config.yaml
activation: "swiglu"
positions: "rope"
rope_fraction: 1.0
qk_norm: false
attn_scale: 0.177
bias: "none"
tie_embeddings: true
optimizer: "soap_variant"
lr: 0.00315
beta2: 0.95
Each number is 200 + 30 x the weight over its row's rms, rounded and kept within 0 to 999. Layers, rows and columns count from 0. The size before them is the row's rms in percent of the matrix's.

# o: layer 9 attention output (transposed), 160x224, rms 0.173, rows 3-12,34-44,66-76,98-107,130-139, columns 0-111
# v: layer 9 attention value, 32x224, rms 0.221, rows 3-12, columns 0-111
o34,088,189,199,213,165,197,242,203,192,191,220,192,213,190,176,219,163,223,204,242,203,202,188,189,250,115,265,184,212,190,206,209,192,181,222,164,215,230,158,202,245,251,261,230,204,177,197,226,175,255,204,167,211,244,179,183,221,177,191,179,232,248,176,245,222,189,196,217,225,162,190,226,223,220,178,196,176,194,170,220,195,226,229,206,231,208,179,201,197,249,194,208,185,170,150,188,201,194,195,155,223,260,207,203,162,190,188,237,192,220,147,183,192
o66,140,219,184,206,177,210,177,210,213,191,166,218,221,212,193,167,203,224,187,213,217,238,176,183,227,176,137,218,172,186,140,166,205,185,194,182,210,150,186,214,168,240,224,163,193,257,203,215,213,198,192,170,183,188,209,210,162,233,163,201,190,148,187,183,185,196,172,204,201,198,215,206,235,196,214,134,250,238,166,186,204,166,225,153,209,152,160,180,216,227,209,220,206,238,228,203,223,230,210,174,223,184,246,143,252,213,210,165,205,212,188,197,161
o98,093,98,206,183,175,221,189,154,242,205,193,143,217,214,177,238,225,218,191,179,220,138,223,210,187,218,200,207,187,270,193,129,220,204,210,199,214,219,279,204,237,227,186,179,177,196,263,174,282,255,186,156,196,192,184,218,204,162,239,154,210,218,177,205,185,198,155,204,192,180,173,218,180,172,199,166,191,202,211,184,186,189,165,185,191,190,182,184,168,193,190,167,225,198,191,147,201,196,175,173,213,197,216,264,212,195,196,210,194,162,201,197,224
o130,081,210,262,207,178,198,204,230,218,165,199,242,236,200,199,185,265,165,181,232,217,191,248,206,158,199,206,210,221,230,187,274,181,223,161,224,192,176,172,231,184,225,200,200,199,232,219,226,158,198,232,190,216,208,207,209,192,196,140,237,227,232,235,193,228,207,215,200,207,164,260,251,192,235,243,194,234,167,272,188,194,149,245,214,226,196,265,187,225,244,204,171,197,182,207,163,175,194,232,204,228,174,182,123,172,222,230,206,247,186,181,213,138
v3,097,171,203,191,208,190,209,205,251,208,167,153,190,196,260,226,147,206,248,195,166,207,193,257,189,167,204,225,161,188,202,212,184,196,192,148,163,178,217,175,176,219,236,215,211,156,221,219,163,227,188,211,174,188,237,203,203,249,216,172,139,185,242,207,202,172,191,247,210,249,233,202,211,208,206,190,219,145,186,166,197,215,183,230,198,235,233,185,213,225,220,203,165,201,217,181,174,204,224,119,270,202,186,217,180,245,196,178,194,192,174,176,204
o3,092,163,192,209,212,226,150,169,191,197,202,203,162,205,175,182,152,143,216,210,209,238,196,226,165,182,202,225,187,159,213,235,226,203,240,149,186,156,201,168,195,204,241,195,151,236,235,219,189,183,216,213,177,262,214,211,185,224,216,158,227,200,227,207,166,200,194,154,211,224,203,174,127,188,224,260,188,201,274,174,182,206,234,170,177,214,211,165,204,222,217,171,219,231,193,160,212,182,194,158,267,166,185,227,146,186,183,197,210,137,175,224,233
o35,083,219,182,161,169,193,157,220,219,211,243,203,230,168,202,138,228,217,205,242,203,176,155,184,245,138,170,208,245,188,208,209,174,201,181,160,194,205,168,184,215,164,207,182,220,148,215,166,206,199,194,153,176,204,206,270,200,203,256,189,230,226,192,235,239,199,201,130,239,220,184,148,194,204,228,164,220,182,187,177,233,182,140,144,196,174,186,180,141,136,176,256,189,182,186,133,180,177,211,252,159,248,230,204,159,234,215,222,187,250,183,177,248
o67,136,172,198,220,243,181,173,218,261,195,199,190,153,202,159,193,198,205,162,184,200,230,170,231,222,211,184,190,192,219,192,267,197,276,206,216,214,206,267,179,191,189,250,196,148,157,180,218,261,172,176,203,181,201,186,182,208,227,234,229,247,231,141,171,145,177,170,237,271,195,164,265,194,237,221,161,214,210,160,142,205,189,213,239,225,201,206,178,204,221,175,151,188,243,224,243,243,204,206,185,182,214,205,182,272,155,186,184,230,202,216,164,163
o99,092,210,204,188,182,207,167,239,174,236,195,213,225,259,155,183,179,163,221,206,252,236,197,177,211,218,172,235,315,145,248,238,183,215,198,218,143,192,175,190,197,227,155,216,247,226,218,168,203,188,181,248,221,243,171,225,228,189,211,214,169,193,182,217,196,208,200,170,237,169,208,174,203,240,208,198,202,189,176,184,228,172,205,243,222,229,144,142,221,208,224,199,198,186,207,182,199,216,210,218,233,171,210,263,181,221,263,234,149,156,198,204,163
o131,086,288,221,230,207,209,197,191,211,182,195,254,158,190,209,215,203,253,171,216,193,179,195,181,189,214,254,119,198,239,194,231,172,196,129,226,203,203,197,260,241,213,190,187,176,254,164,228,197,189,182,183,232,182,212,173,224,175,185,212,182,176,238,185,174,176,133,193,239,166,274,233,149,251,147,187,181,132,207,188,200,220,196,192,260,231,191,206,190,218,193,193,205,167,144,212,217,167,180,220,216,160,182,180,199,161,207,222,200,200,226,174,182
v4,095,246,207,264,209,235,209,174,211,183,164,184,224,189,184,270,216,189,229,213,168,211,244,150,215,202,177,181,170,230,119,146,171,224,218,216,209,184,174,175,252,203,151,159,264,172,216,196,192,227,216,256,173,205,204,159,278,196,236,206,223,192,191,201,196,198,159,240,238,235,191,195,193,159,187,206,210,207,210,232,197,254,175,205,225,204,185,150,163,213,220,166,171,211,184,209,200,245,248,223,163,256,198,148,190,207,218,197,178,249,135,192,199
o4,088,188,190,192,124,131,207,191,168,188,182,217,212,187,229,221,243,187,190,255,239,216,176,178,210,179,222,222,180,201,205,131,214,173,217,232,256,137,160,186,134,176,180,207,222,162,147,167,231,190,231,238,194,186,145,205,228,208,191,274,197,159,237,195,166,212,196,254,159,212,186,225,233,206,139,164,211,266,181,227,192,233,202,176,185,184,219,188,226,212,231,145,219,220,208,220,147,205,200,228,217,176,208,210,234,225,180,172,175,213,203,211,211
o36,086,175,179,211,193,219,212,216,179,153,267,217,222,185,206,161,244,228,188,195,168,164,235,178,222,234,195,186,166,211,207,174,225,198,209,242,181,214,244,188,178,206,161,210,187,216,240,201,202,202,182,203,180,235,238,211,103,213,207,157,223,188,247,228,261,142,209,251,136,185,220,215,185,201,216,154,164,192,185,175,216,211,216,197,189,220,192,210,247,195,184,189,185,157,164,114,250,168,190,186,212,212,246,191,199,193,246,187,231,222,201,180,170
o68,137,276,166,196,196,203,200,224,195,227,189,226,161,237,275,194,169,147,225,154,150,212,223,168,185,226,180,182,210,213,273,259,224,212,221,140,198,189,210,219,188,202,182,216,223,197,190,146,162,232,173,137,185,225,189,140,222,194,252,148,206,226,132,168,215,236,219,147,201,157,231,208,230,155,225,237,212,190,178,196,208,199,184,181,184,206,230,180,178,155,197,197,184,231,205,198,165,239,185,199,178,201,179,214,177,258,195,236,238,232,173,289,199
o100,086,198,214,179,187,244,182,128,179,244,164,215,176,155,213,150,162,246,190,200,180,234,180,159,159,241,165,214,249,168,162,225,223,186,194,162,201,247,129,231,209,260,206,234,199,203,149,213,154,228,215,214,206,146,193,164,176,150,173,215,189,153,218,273,199,155,240,202,132,189,180,232,178,199,150,164,169,181,162,201,200,186,242,193,176,182,211,139,201,212,205,167,159,180,197,213,145,178,142,179,242,200,189,205,217,217,208,165,214,228,187,178,193
o132,080,240,195,188,160,187,194,264,233,201,257,243,178,179,225,220,227,195,218,221,219,162,180,189,210,152,226,220,232,250,203,265,177,191,213,167,206,187,240,206,204,187,236,198,207,199,203,195,191,215,185,261,232,202,203,184,234,220,197,183,186,205,169,195,128,196,226,189,228,174,218,228,209,188,226,237,146,193,206,205,190,215,200,248,246,258,188,220,86,198,202,213,235,240,193,214,215,232,201,233,216,162,117,215,196,199,203,211,183,201,185,214,138
v5,101,207,134,193,158,234,190,211,207,216,210,184,233,196,228,185,207,222,149,200,182,218,198,209,150,203,195,245,210,183,218,244,203,161,199,239,216,179,184,176,272,268,252,234,165,153,211,219,152,235,224,163,253,197,179,198,177,205,223,175,200,222,181,186,257,195,185,165,178,234,186,190,159,146,174,244,219,236,166,166,221,204,266,214,196,143,197,162,156,186,226,203,201,140,158,207,167,215,183,158,226,206,208,238,263,251,250,210,223,258,248,198,235
o5,086,171,201,145,186,229,139,206,176,205,209,184,155,231,214,225,160,190,227,160,228,154,204,197,112,160,209,247,269,245,239,231,192,214,166,204,162,182,197,245,190,196,193,177,176,215,180,193,198,217,162,187,217,163,175,211,138,205,200,152,241,199,208,210,186,205,178,190,213,208,190,181,241,193,192,130,180,219,211,160,207,205,202,165,196,210,203,132,182,222,216,180,188,158,225,220,262,268,208,182,197,180,171,222,253,179,276,183,225,182,228,242,188
o37,090,228,183,246,207,196,181,196,215,212,180,251,180,228,211,197,166,190,242,217,158,194,203,181,162,167,278,114,147,174,183,153,213,164,206,217,180,184,198,233,203,257,137,206,212,186,182,199,208,175,284,185,200,150,137,209,263,250,236,213,158,215,183,200,185,138,248,233,203,201,167,211,232,206,199,224,185,216,145,217,205,222,179,241,168,227,211,222,213,229,193,200,134,258,194,265,223,177,228,245,176,223,197,207,162,234,167,191,170,197,241,168,124
o69,134,168,223,182,151,204,196,203,191,161,171,206,238,206,190,238,217,233,192,191,246,193,196,177,228,205,178,281,195,204,225,178,232,221,180,211,183,189,212,162,196,151,229,150,205,253,193,137,241,179,241,155,168,224,240,163,213,156,226,229,228,178,174,167,197,219,214,197,133,148,243,202,224,164,133,253,251,226,254,255,216,205,166,154,214,205,199,204,207,141,186,204,231,178,260,194,202,156,160,227,244,219,212,197,185,226,200,235,211,200,235,206,225
o101,090,145,177,159,258,258,161,197,182,214,165,251,169,219,231,198,184,220,210,155,233,181,238,196,212,233,211,231,240,223,177,189,185,194,213,202,202,229,197,232,217,174,192,151,179,171,200,196,195,223,173,182,203,181,204,219,121,239,191,218,180,189,225,223,175,196,171,233,184,212,223,194,181,194,223,202,164,231,212,126,240,173,217,257,220,243,150,142,190,196,224,179,212,212,195,192,169,220,215,263,165,208,217,233,206,162,229,162,183,184,217,195,219
o133,084,185,222,266,191,232,216,177,175,136,159,182,220,192,141,164,149,200,165,232,197,187,209,183,212,240,197,221,192,179,155,192,201,210,199,182,210,215,223,169,162,163,209,211,245,269,235,227,196,137,214,167,199,153,192,187,196,185,197,237,234,207,221,152,216,197,200,191,178,224,217,204,199,215,146,150,200,188,196,306,186,187,200,188,221,171,229,225,195,127,195,197,205,246,197,197,202,204,173,166,207,184,151,235,142,182,140,211,162,201,188,168,239
v6,100,188,165,182,177,123,182,188,179,192,147,160,190,176,259,189,185,182,254,169,178,208,214,200,171,201,224,209,201,161,196,218,141,174,214,154,221,219,174,191,218,179,219,172,189,216,227,140,224,229,268,233,195,155,179,195,227,186,230,194,273,220,170,160,204,265,179,256,188,242,216,240,183,191,216,199,208,224,139,180,159,158,238,223,234,225,268,239,227,199,217,248,200,216,181,210,200,149,207,198,227,243,253,209,187,165,209,235,247,187,199,184,212
o6,086,180,188,175,213,165,214,189,166,178,233,197,180,184,143,174,218,223,208,170,203,212,157,181,193,113,217,186,201,186,250,247,180,193,218,191,203,172,183,169,221,246,216,182,167,241,209,200,212,162,182,184,257,181,189,195,209,203,185,171,187,161,255,243,233,222,186,268,188,233,160,208,180,186,259,215,249,203,209,233,197,204,186,231,265,184,247,169,196,222,228,271,234,219,190,246,179,192,228,168,184,204,210,211,224,167,160,196,183,214,189,173,194
o38,084,195,196,212,240,226,233,176,202,207,170,216,221,229,183,174,208,211,194,200,188,230,223,246,214,199,186,191,161,163,169,170,185,171,224,162,195,180,240,168,152,185,158,225,182,121,126,210,182,178,200,182,149,264,233,212,205,193,212,207,213,227,231,177,202,190,226,192,204,209,222,212,235,177,212,227,227,207,212,238,212,207,187,181,195,228,242,171,161,209,220,188,221,174,196,210,177,227,203,209,229,156,92,187,155,193,216,182,217,153,253,206,239
o70,134,201,175,171,189,183,177,165,185,180,214,211,205,198,213,238,179,201,241,202,205,210,206,175,152,202,186,179,159,202,208,204,147,199,176,201,172,222,150,219,163,157,218,246,234,191,181,200,225,208,194,243,202,235,232,159,165,210,216,247,209,193,205,192,122,205,185,173,143,166,203,260,224,218,196,166,229,209,141,213,227,233,184,201,202,197,183,183,192,210,211,240,190,197,213,137,220,204,189,186,202,200,187,235,203,173,207,208,211,189,170,259,208
o102,074,158,194,229,201,153,253,201,227,189,231,198,202,194,213,200,240,188,201,170,164,177,190,182,192,205,215,183,183,260,187,223,214,203,214,199,191,220,225,161,129,208,228,189,183,185,232,206,242,209,203,290,180,201,196,178,205,171,146,142,220,220,213,179,259,277,157,239,249,197,204,207,210,212,166,303,154,214,200,193,219,209,127,168,202,162,134,179,219,218,216,226,221,224,209,194,239,159,197,232,224,166,174,204,187,192,192,208,204,205,182,215,243
o134,097,227,233,233,173,178,165,137,273,187,124,186,146,206,185,182,168,177,179,229,216,236,218,217,164,202,204,163,202,189,148,177,184,239,191,231,180,169,243,224,208,214,184,190,205,195,183,228,226,208,203,193,209,259,279,174,186,165,186,244,157,215,256,247,207,152,242,177,216,126,212,184,268,213,206,214,160,202,168,185,193,237,193,206,178,206,194,163,225,213,169,211,179,223,254,213,208,211,205,213,167,152,171,182,168,251,205,219,165,181,274,238,176
v7,105,225,130,238,214,256,215,192,220,209,158,231,225,204,199,144,223,195,207,177,180,208,225,192,255,265,261,185,173,182,226,180,202,166,152,230,183,229,184,234,174,211,180,209,196,196,189,157,181,174,183,160,249,180,196,159,193,134,202,143,251,186,242,261,155,181,219,220,192,197,179,226,184,249,178,211,166,254,208,228,203,239,206,191,238,202,249,195,172,193,202,167,209,190,228,160,233,185,219,176,184,191,235,191,148,205,215,167,193,167,234,115,200
o7,106,233,218,208,214,180,168,247,217,228,156,236,233,163,190,216,224,212,241,196,171,181,177,200,242,231,245,198,230,204,242,208,187,162,151,215,200,241,203,225,230,181,178,190,218,200,216,129,227,209,205,205,211,218,220,179,186,140,193,163,209,221,211,167,238,163,197,220,182,176,254,226,218,207,222,170,195,214,171,190,222,181,273,198,181,162,237,170,186,150,216,201,191,185,197,214,219,220,209,165,168,240,208,182,208,150,163,192,197,155,236,129,176
o39,081,206,195,188,207,194,257,187,220,145,276,187,166,187,185,164,202,203,141,220,169,175,167,246,210,187,201,250,241,193,179,200,190,211,177,172,239,208,231,175,218,230,187,176,192,169,108,268,173,202,146,194,183,239,219,217,234,224,163,196,273,181,184,167,219,198,201,199,211,245,203,157,201,183,204,177,218,166,190,198,174,181,213,261,179,232,218,248,189,233,233,209,267,170,178,194,211,178,178,204,202,215,212,212,246,175,251,196,186,205,183,280,222
o71,133,244,192,229,225,169,261,232,178,203,220,205,223,203,214,185,186,189,234,228,241,238,196,201,213,178,235,173,205,191,273,263,211,196,239,232,171,247,210,202,187,186,268,207,182,169,205,178,211,182,184,181,176,146,213,102,207,188,227,171,189,190,162,237,177,232,222,214,213,169,206,237,181,233,223,202,205,160,190,172,222,159,180,184,196,221,169,157,214,154,206,201,223,260,214,207,203,177,217,183,194,221,199,176,165,183,201,245,233,259,170,167,212
o103,091,176,229,176,204,245,137,259,249,279,224,235,198,189,153,205,209,220,203,240,202,215,212,231,199,226,212,165,232,225,236,245,203,165,155,160,190,209,175,205,237,248,184,224,197,184,179,197,192,202,243,142,194,226,245,205,169,161,205,235,192,260,254,175,262,196,245,185,215,202,261,184,161,208,236,141,198,213,190,218,207,152,234,219,204,157,199,185,197,231,184,173,168,153,192,156,191,267,214,202,182,217,186,181,209,157,175,199,185,154,276,156,159
o135,089,208,186,233,175,201,229,201,185,226,190,200,207,174,186,217,164,210,214,206,233,206,228,190,169,164,210,196,191,194,204,159,183,212,181,197,161,216,201,173,211,246,226,195,197,218,194,142,219,154,227,203,205,170,196,204,257,240,169,251,192,161,194,219,221,159,222,178,175,204,186,187,242,204,200,172,230,170,195,215,192,176,168,249,196,269,204,257,237,174,193,197,213,196,256,249,167,232,156,251,207,237,216,203,216,215,246,226,252,223,183,226,142
v8,096,215,193,237,237,172,242,196,212,232,221,202,220,126,246,178,256,168,204,180,181,184,230,179,206,182,216,208,151,211,187,162,189,233,189,175,194,209,236,219,269,207,216,182,214,207,162,186,159,182,164,217,213,191,153,200,196,164,221,222,171,217,233,184,247,256,166,198,179,231,161,231,193,150,192,184,282,252,189,204,202,159,203,192,184,251,206,238,246,263,201,194,189,218,208,188,199,217,180,188,183,142,255,227,184,134,142,189,179,211,184,150,180
o8,093,164,143,202,174,161,187,187,230,190,268,192,196,157,203,194,243,212,251,203,189,150,183,147,162,223,188,186,243,236,223,185,213,214,204,182,171,196,194,232,159,244,185,176,195,185,146,131,206,186,190,241,174,230,183,173,222,187,178,186,156,192,212,175,177,260,129,229,192,262,164,235,209,151,214,179,259,233,216,176,201,167,226,204,195,173,214,201,206,199,192,204,193,195,260,193,140,196,216,197,206,169,198,235,234,177,238,185,191,206,248,242,217
o40,083,235,269,160,246,227,196,186,215,180,206,186,166,182,183,178,226,263,182,213,182,165,237,224,210,223,189,130,236,204,190,210,230,175,164,204,136,210,189,218,214,210,195,207,202,221,258,209,103,240,195,191,213,233,248,209,200,184,205,243,172,161,234,178,196,167,232,188,173,243,203,182,235,216,229,198,188,167,177,242,203,230,190,168,208,250,192,142,159,223,203,154,186,181,119,215,232,224,245,206,169,171,217,202,190,186,211,164,178,180,186,230,229
o72,128,233,122,162,208,177,176,212,174,154,234,207,232,192,176,232,208,170,274,194,212,232,181,184,140,233,187,231,202,212,155,231,170,220,227,212,168,203,204,237,238,151,206,201,184,178,173,243,231,173,194,197,199,187,215,218,196,234,186,208,279,219,134,159,180,155,210,165,169,186,179,198,215,143,208,217,206,248,222,208,219,191,230,208,192,170,201,191,167,202,205,196,211,230,255,186,263,164,226,187,184,209,195,182,199,288,180,177,181,173,204,194,147
o104,092,224,213,283,202,174,230,165,245,252,204,218,160,179,200,189,220,185,206,222,156,253,168,207,201,176,205,196,193,233,206,274,189,185,218,191,190,236,233,153,223,266,227,179,196,206,204,209,195,213,168,203,192,226,214,217,162,199,224,201,252,192,210,220,182,229,195,207,230,239,182,192,233,202,199,211,168,217,160,179,189,194,182,215,203,201,147,176,184,217,217,196,168,182,198,189,205,212,218,197,128,174,229,246,207,179,185,189,213,173,213,202,191
o136,083,193,155,161,223,179,191,205,165,212,135,191,190,193,175,240,213,169,220,218,178,168,226,197,204,190,180,207,131,156,201,199,182,204,150,167,215,233,236,235,171,126,170,198,206,193,252,187,200,183,220,181,186,217,196,200,146,181,136,160,239,208,178,152,216,225,193,234,200,221,262,185,257,240,225,193,167,205,200,220,204,172,198,223,166,192,207,166,238,170,243,151,204,180,200,215,259,188,226,188,252,196,188,198,196,244,170,195,219,162,238,209,158
v9,096,215,224,203,222,220,220,172,195,203,172,216,169,244,244,172,216,177,207,258,224,237,196,215,208,171,144,187,230,207,189,214,194,236,177,211,131,201,240,190,156,243,198,223,194,201,221,230,198,222,188,165,190,230,192,220,216,225,297,204,224,225,232,206,220,187,185,212,191,167,202,156,187,217,213,141,188,233,229,204,234,269,171,265,193,178,188,262,181,196,178,255,182,173,211,224,176,216,185,216,148,170,192,207,237,183,209,151,251,220,179,156,249
o9,089,188,195,209,229,233,207,201,149,239,218,225,217,140,171,196,169,192,190,143,231,258,165,202,205,149,206,250,208,153,236,241,146,265,183,189,149,194,213,219,206,246,177,161,221,226,172,221,193,142,219,194,243,193,238,230,172,205,200,193,195,214,182,192,220,207,218,180,205,179,194,162,187,187,229,193,175,181,221,183,210,243,188,241,189,218,159,192,110,201,176,239,198,139,183,256,175,186,206,179,189,155,218,193,188,151,252,198,217,200,202,227,196
o41,095,203,256,210,227,259,208,205,192,114,197,180,203,205,119,184,183,204,166,154,222,197,202,215,199,191,200,208,230,211,230,197,161,217,200,175,254,228,133,200,163,230,170,213,216,208,204,205,231,167,219,145,145,199,215,196,204,174,250,176,282,199,226,197,199,201,246,165,207,205,204,265,136,197,178,182,173,171,170,192,162,156,200,152,188,165,224,158,225,179,222,221,168,213,197,189,196,230,188,170,231,211,156,179,156,181,197,225,206,232,217,186,172
o73,141,168,180,267,154,239,222,177,200,268,193,184,215,229,161,195,160,207,167,237,153,173,158,186,160,188,250,156,216,185,190,237,224,200,176,194,133,192,248,206,187,196,239,207,207,152,201,170,184,224,227,184,240,248,192,197,183,242,186,197,215,196,144,215,198,179,129,208,180,243,203,228,194,176,171,216,168,181,226,201,243,191,216,217,184,254,200,200,251,209,142,149,220,181,201,244,186,207,192,204,189,208,160,191,211,155,243,157,140,118,196,215,203
o105,082,163,158,213,258,238,214,192,188,204,238,174,146,220,197,216,176,146,203,218,248,190,252,190,215,167,169,221,215,208,194,180,224,201,274,161,196,131,202,225,234,157,208,211,164,220,221,237,181,222,217,143,217,193,170,213,196,169,225,209,267,182,183,177,188,240,242,169,255,190,183,185,202,183,226,173,224,222,164,247,192,168,234,239,178,202,190,225,190,205,198,209,190,195,226,217,195,218,252,184,233,158,246,203,222,250,185,167,158,233,189,228,288
o137,084,223,215,183,155,199,144,238,176,165,153,210,192,243,181,242,202,269,216,185,127,176,227,167,156,183,230,133,195,183,173,229,176,175,159,211,200,184,174,183,181,206,230,224,193,226,196,143,197,234,305,256,210,243,197,148,204,206,162,256,202,228,232,218,220,158,239,186,175,218,209,261,163,186,204,196,190,203,199,177,175,188,242,223,231,225,216,186,239,236,137,180,174,240,211,136,204,212,174,162,207,219,134,190,209,207,164,221,191,165,204,159,134
v10,098,226,179,156,212,237,210,205,214,263,146,216,240,137,205,177,158,218,189,223,172,174,169,217,215,194,242,219,228,210,284,193,220,205,249,206,178,178,167,214,189,190,208,205,199,217,211,210,245,168,170,235,159,179,187,239,212,182,207,245,263,241,263,179,272,229,205,199,184,182,250,207,217,214,183,189,242,207,154,160,230,209,202,282,203,149,205,264,204,274,210,192,190,211,280,192,185,226,196,152,178,188,198,227,219,217,242,255,209,174,195,237,211
o10,091,198,209,185,208,216,196,227,240,244,253,245,206,167,220,201,161,187,229,215,187,258,184,187,200,218,203,196,261,208,206,204,199,190,258,204,100,152,192,196,204,169,180,145,231,167,183,153,189,196,198,165,193,183,228,186,210,242,227,211,219,231,254,203,211,175,212,194,233,198,232,180,208,214,183,199,231,177,158,142,200,142,226,207,217,227,168,206,228,177,207,182,197,234,216,220,196,281,203,181,183,253,191,232,171,177,239,229,213,161,164,220,199
o42,087,246,240,216,157,194,200,176,194,211,226,174,152,240,193,203,203,198,202,213,206,178,203,248,168,177,223,163,162,220,158,193,142,148,203,178,266,171,213,190,237,202,175,222,208,212,175,237,199,185,197,203,210,153,232,174,232,153,244,265,200,187,198,166,214,214,161,206,173,156,204,215,160,212,190,213,199,189,201,222,188,228,157,170,163,185,196,207,282,197,132,186,221,192,193,175,186,202,207,213,225,219,157,166,234,182,169,191,194,187,233,178,199
o74,140,203,134,201,198,245,180,209,165,165,183,153,182,235,201,181,185,216,184,171,149,164,210,181,175,220,230,211,242,213,166,204,235,238,144,196,196,223,194,179,201,230,200,221,191,161,241,174,236,242,196,204,222,190,203,218,164,207,135,206,176,193,207,255,179,161,214,171,231,156,234,273,199,220,229,198,159,200,284,227,194,268,195,202,197,202,191,211,199,242,244,203,233,188,228,171,151,198,197,217,240,160,232,194,229,198,162,235,193,201,169,197,245
o106,080,143,183,244,200,179,195,298,181,179,230,202,184,163,127,159,171,201,177,179,216,154,139,225,225,188,207,203,183,225,222,213,236,198,188,162,166,193,200,159,215,230,173,164,191,206,182,212,225,156,218,221,208,201,172,233,253,171,187,188,136,215,219,183,236,189,169,203,215,155,240,154,198,199,230,219,154,273,178,175,151,186,159,184,202,199,181,219,184,197,162,191,219,178,175,188,238,273,166,177,226,251,209,235,219,177,230,153,209,211,158,183,179
o138,086,195,200,171,225,214,211,205,138,216,198,183,167,203,219,195,199,191,196,173,224,189,222,219,220,235,135,253,214,229,145,153,179,209,154,163,205,216,230,202,187,129,196,252,225,196,222,237,177,236,205,210,227,224,230,187,191,194,254,209,226,180,153,188,204,250,217,175,160,185,198,223,230,229,243,197,212,167,192,249,158,226,226,158,239,183,249,173,165,249,198,200,230,229,203,181,221,169,207,266,202,197,182,205,149,210,161,168,150,247,222,200,214
v11,102,229,200,155,268,216,220,177,195,168,162,145,265,195,208,213,202,212,183,208,199,204,206,230,209,229,168,201,235,172,153,159,187,226,189,184,228,220,194,196,194,197,218,169,220,226,200,183,191,218,261,235,111,177,227,222,205,230,201,199,227,227,246,234,196,210,174,207,262,159,180,194,137,149,191,155,223,209,214,209,185,172,216,213,166,175,208,204,258,169,194,196,240,176,174,213,193,168,186,173,189,217,215,231,208,225,181,138,191,169,189,248,203
o11,085,192,222,173,240,184,201,212,225,192,154,212,225,216,284,229,216,145,190,197,199,231,217,208,186,279,170,130,269,209,168,245,164,240,238,200,216,179,140,171,199,199,167,183,186,151,188,231,161,212,174,182,194,195,184,210,181,203,187,178,203,165,192,232,136,199,153,194,227,208,213,201,223,148,167,218,232,200,188,133,195,166,185,174,212,193,185,227,248,247,208,171,204,189,184,190,209,213,176,184,242,126,250,216,185,176,230,172,170,230,204,214,244
o43,089,203,169,211,235,205,243,193,203,215,209,145,235,161,192,129,194,147,223,171,215,168,172,192,230,231,270,247,163,193,242,153,221,169,206,225,205,259,237,219,158,189,179,195,179,194,167,186,176,187,186,171,228,169,175,208,140,190,184,158,210,162,217,197,253,180,235,197,148,198,205,182,240,227,189,161,241,183,189,186,168,222,212,209,185,173,236,188,175,131,257,183,242,235,223,168,170,155,170,204,213,165,176,227,199,193,195,190,221,142,194,245,212
o75,138,274,176,202,152,245,219,169,139,227,194,184,167,204,153,207,179,220,195,221,164,211,181,194,152,194,167,162,210,224,208,158,208,200,170,180,202,148,184,180,210,220,210,178,214,228,234,196,200,152,189,145,153,195,257,231,196,158,218,190,179,277,155,241,195,186,184,245,203,227,262,232,225,199,215,176,173,238,233,198,183,219,196,181,207,185,181,246,230,224,178,223,260,151,168,184,163,237,190,186,176,216,190,211,229,169,166,204,201,210,193,186,262
o107,095,139,237,185,233,186,159,217,198,224,209,210,200,220,184,176,152,155,208,220,198,233,185,184,211,210,187,217,255,148,171,276,210,221,195,208,176,212,142,193,209,224,209,190,254,174,182,200,191,235,226,196,213,238,219,191,207,234,178,229,215,223,191,239,219,208,187,246,233,150,202,172,174,240,197,213,206,187,245,175,199,149,231,201,210,225,197,211,191,209,193,189,193,167,240,185,213,208,258,243,225,173,204,183,171,215,238,229,208,258,169,206,169
o139,088,167,207,209,115,180,180,216,229,203,182,173,210,150,196,207,173,203,199,218,174,162,139,169,220,167,201,211,149,190,215,162,214,172,201,158,164,166,263,197,211,249,233,215,226,233,200,180,186,202,208,191,170,251,214,183,233,217,200,200,191,217,176,195,224,141,247,230,181,168,208,182,236,243,227,221,209,222,180,212,146,222,176,238,206,198,162,250,205,178,227,200,288,198,199,227,190,218,221,216,191,166,121,229,129,241,166,203,237,182,223,197,179
v12,103,198,225,220,159,218,198,164,187,202,166,212,219,198,198,200,134,237,220,208,167,162,202,176,198,205,188,216,154,271,199,190,203,260,188,226,223,256,186,164,191,141,294,180,223,234,187,172,181,200,193,203,173,171,221,139,178,185,138,218,263,184,259,182,204,170,205,179,200,188,215,204,214,208,201,181,214,277,218,192,223,223,159,239,162,207,251,185,158,196,223,163,178,188,177,278,196,208,227,197,151,183,188,226,212,212,218,211,239,218,231,141,233
o12,092,255,248,202,230,198,221,220,222,191,213,225,221,190,144,153,224,202,153,216,185,208,221,229,187,192,245,226,179,211,224,211,196,222,187,183,217,242,186,159,213,240,202,191,229,205,180,160,131,189,198,170,244,204,226,172,173,164,172,224,193,188,218,149,227,145,138,235,249,146,226,194,189,185,186,210,187,200,173,154,186,213,198,220,195,230,236,184,157,213,206,191,181,232,193,239,244,179,176,206,216,198,195,173,217,156,230,170,188,194,151,225,195
o44,095,215,183,159,175,192,170,140,132,194,212,153,231,234,205,218,207,184,205,211,196,297,212,205,264,201,228,190,214,156,185,202,217,199,219,181,186,250,237,236,286,178,173,240,212,247,248,169,210,193,240,184,180,222,209,246,188,168,182,193,227,179,223,241,184,221,216,222,224,218,209,182,198,231,210,224,202,169,181,263,147,176,203,208,244,203,167,191,239,168,179,184,183,195,181,209,215,268,183,126,123,181,138,215,150,229,229,169,199,153,190,175,122
o76,139,275,194,204,170,203,216,263,222,197,145,211,163,217,151,159,237,184,175,244,203,153,173,178,171,168,209,241,181,196,191,230,149,228,199,275,212,164,245,210,181,228,208,165,243,224,155,200,191,209,167,173,169,159,183,201,207,210,220,191,268,144,173,245,229,228,178,184,114,203,173,220,242,236,139,189,188,228,225,198,206,193,161,178,205,244,185,154,191,220,173,218,218,186,165,187,225,171,239,174,168,178,226,194,180,204,144,206,209,265,209,214,191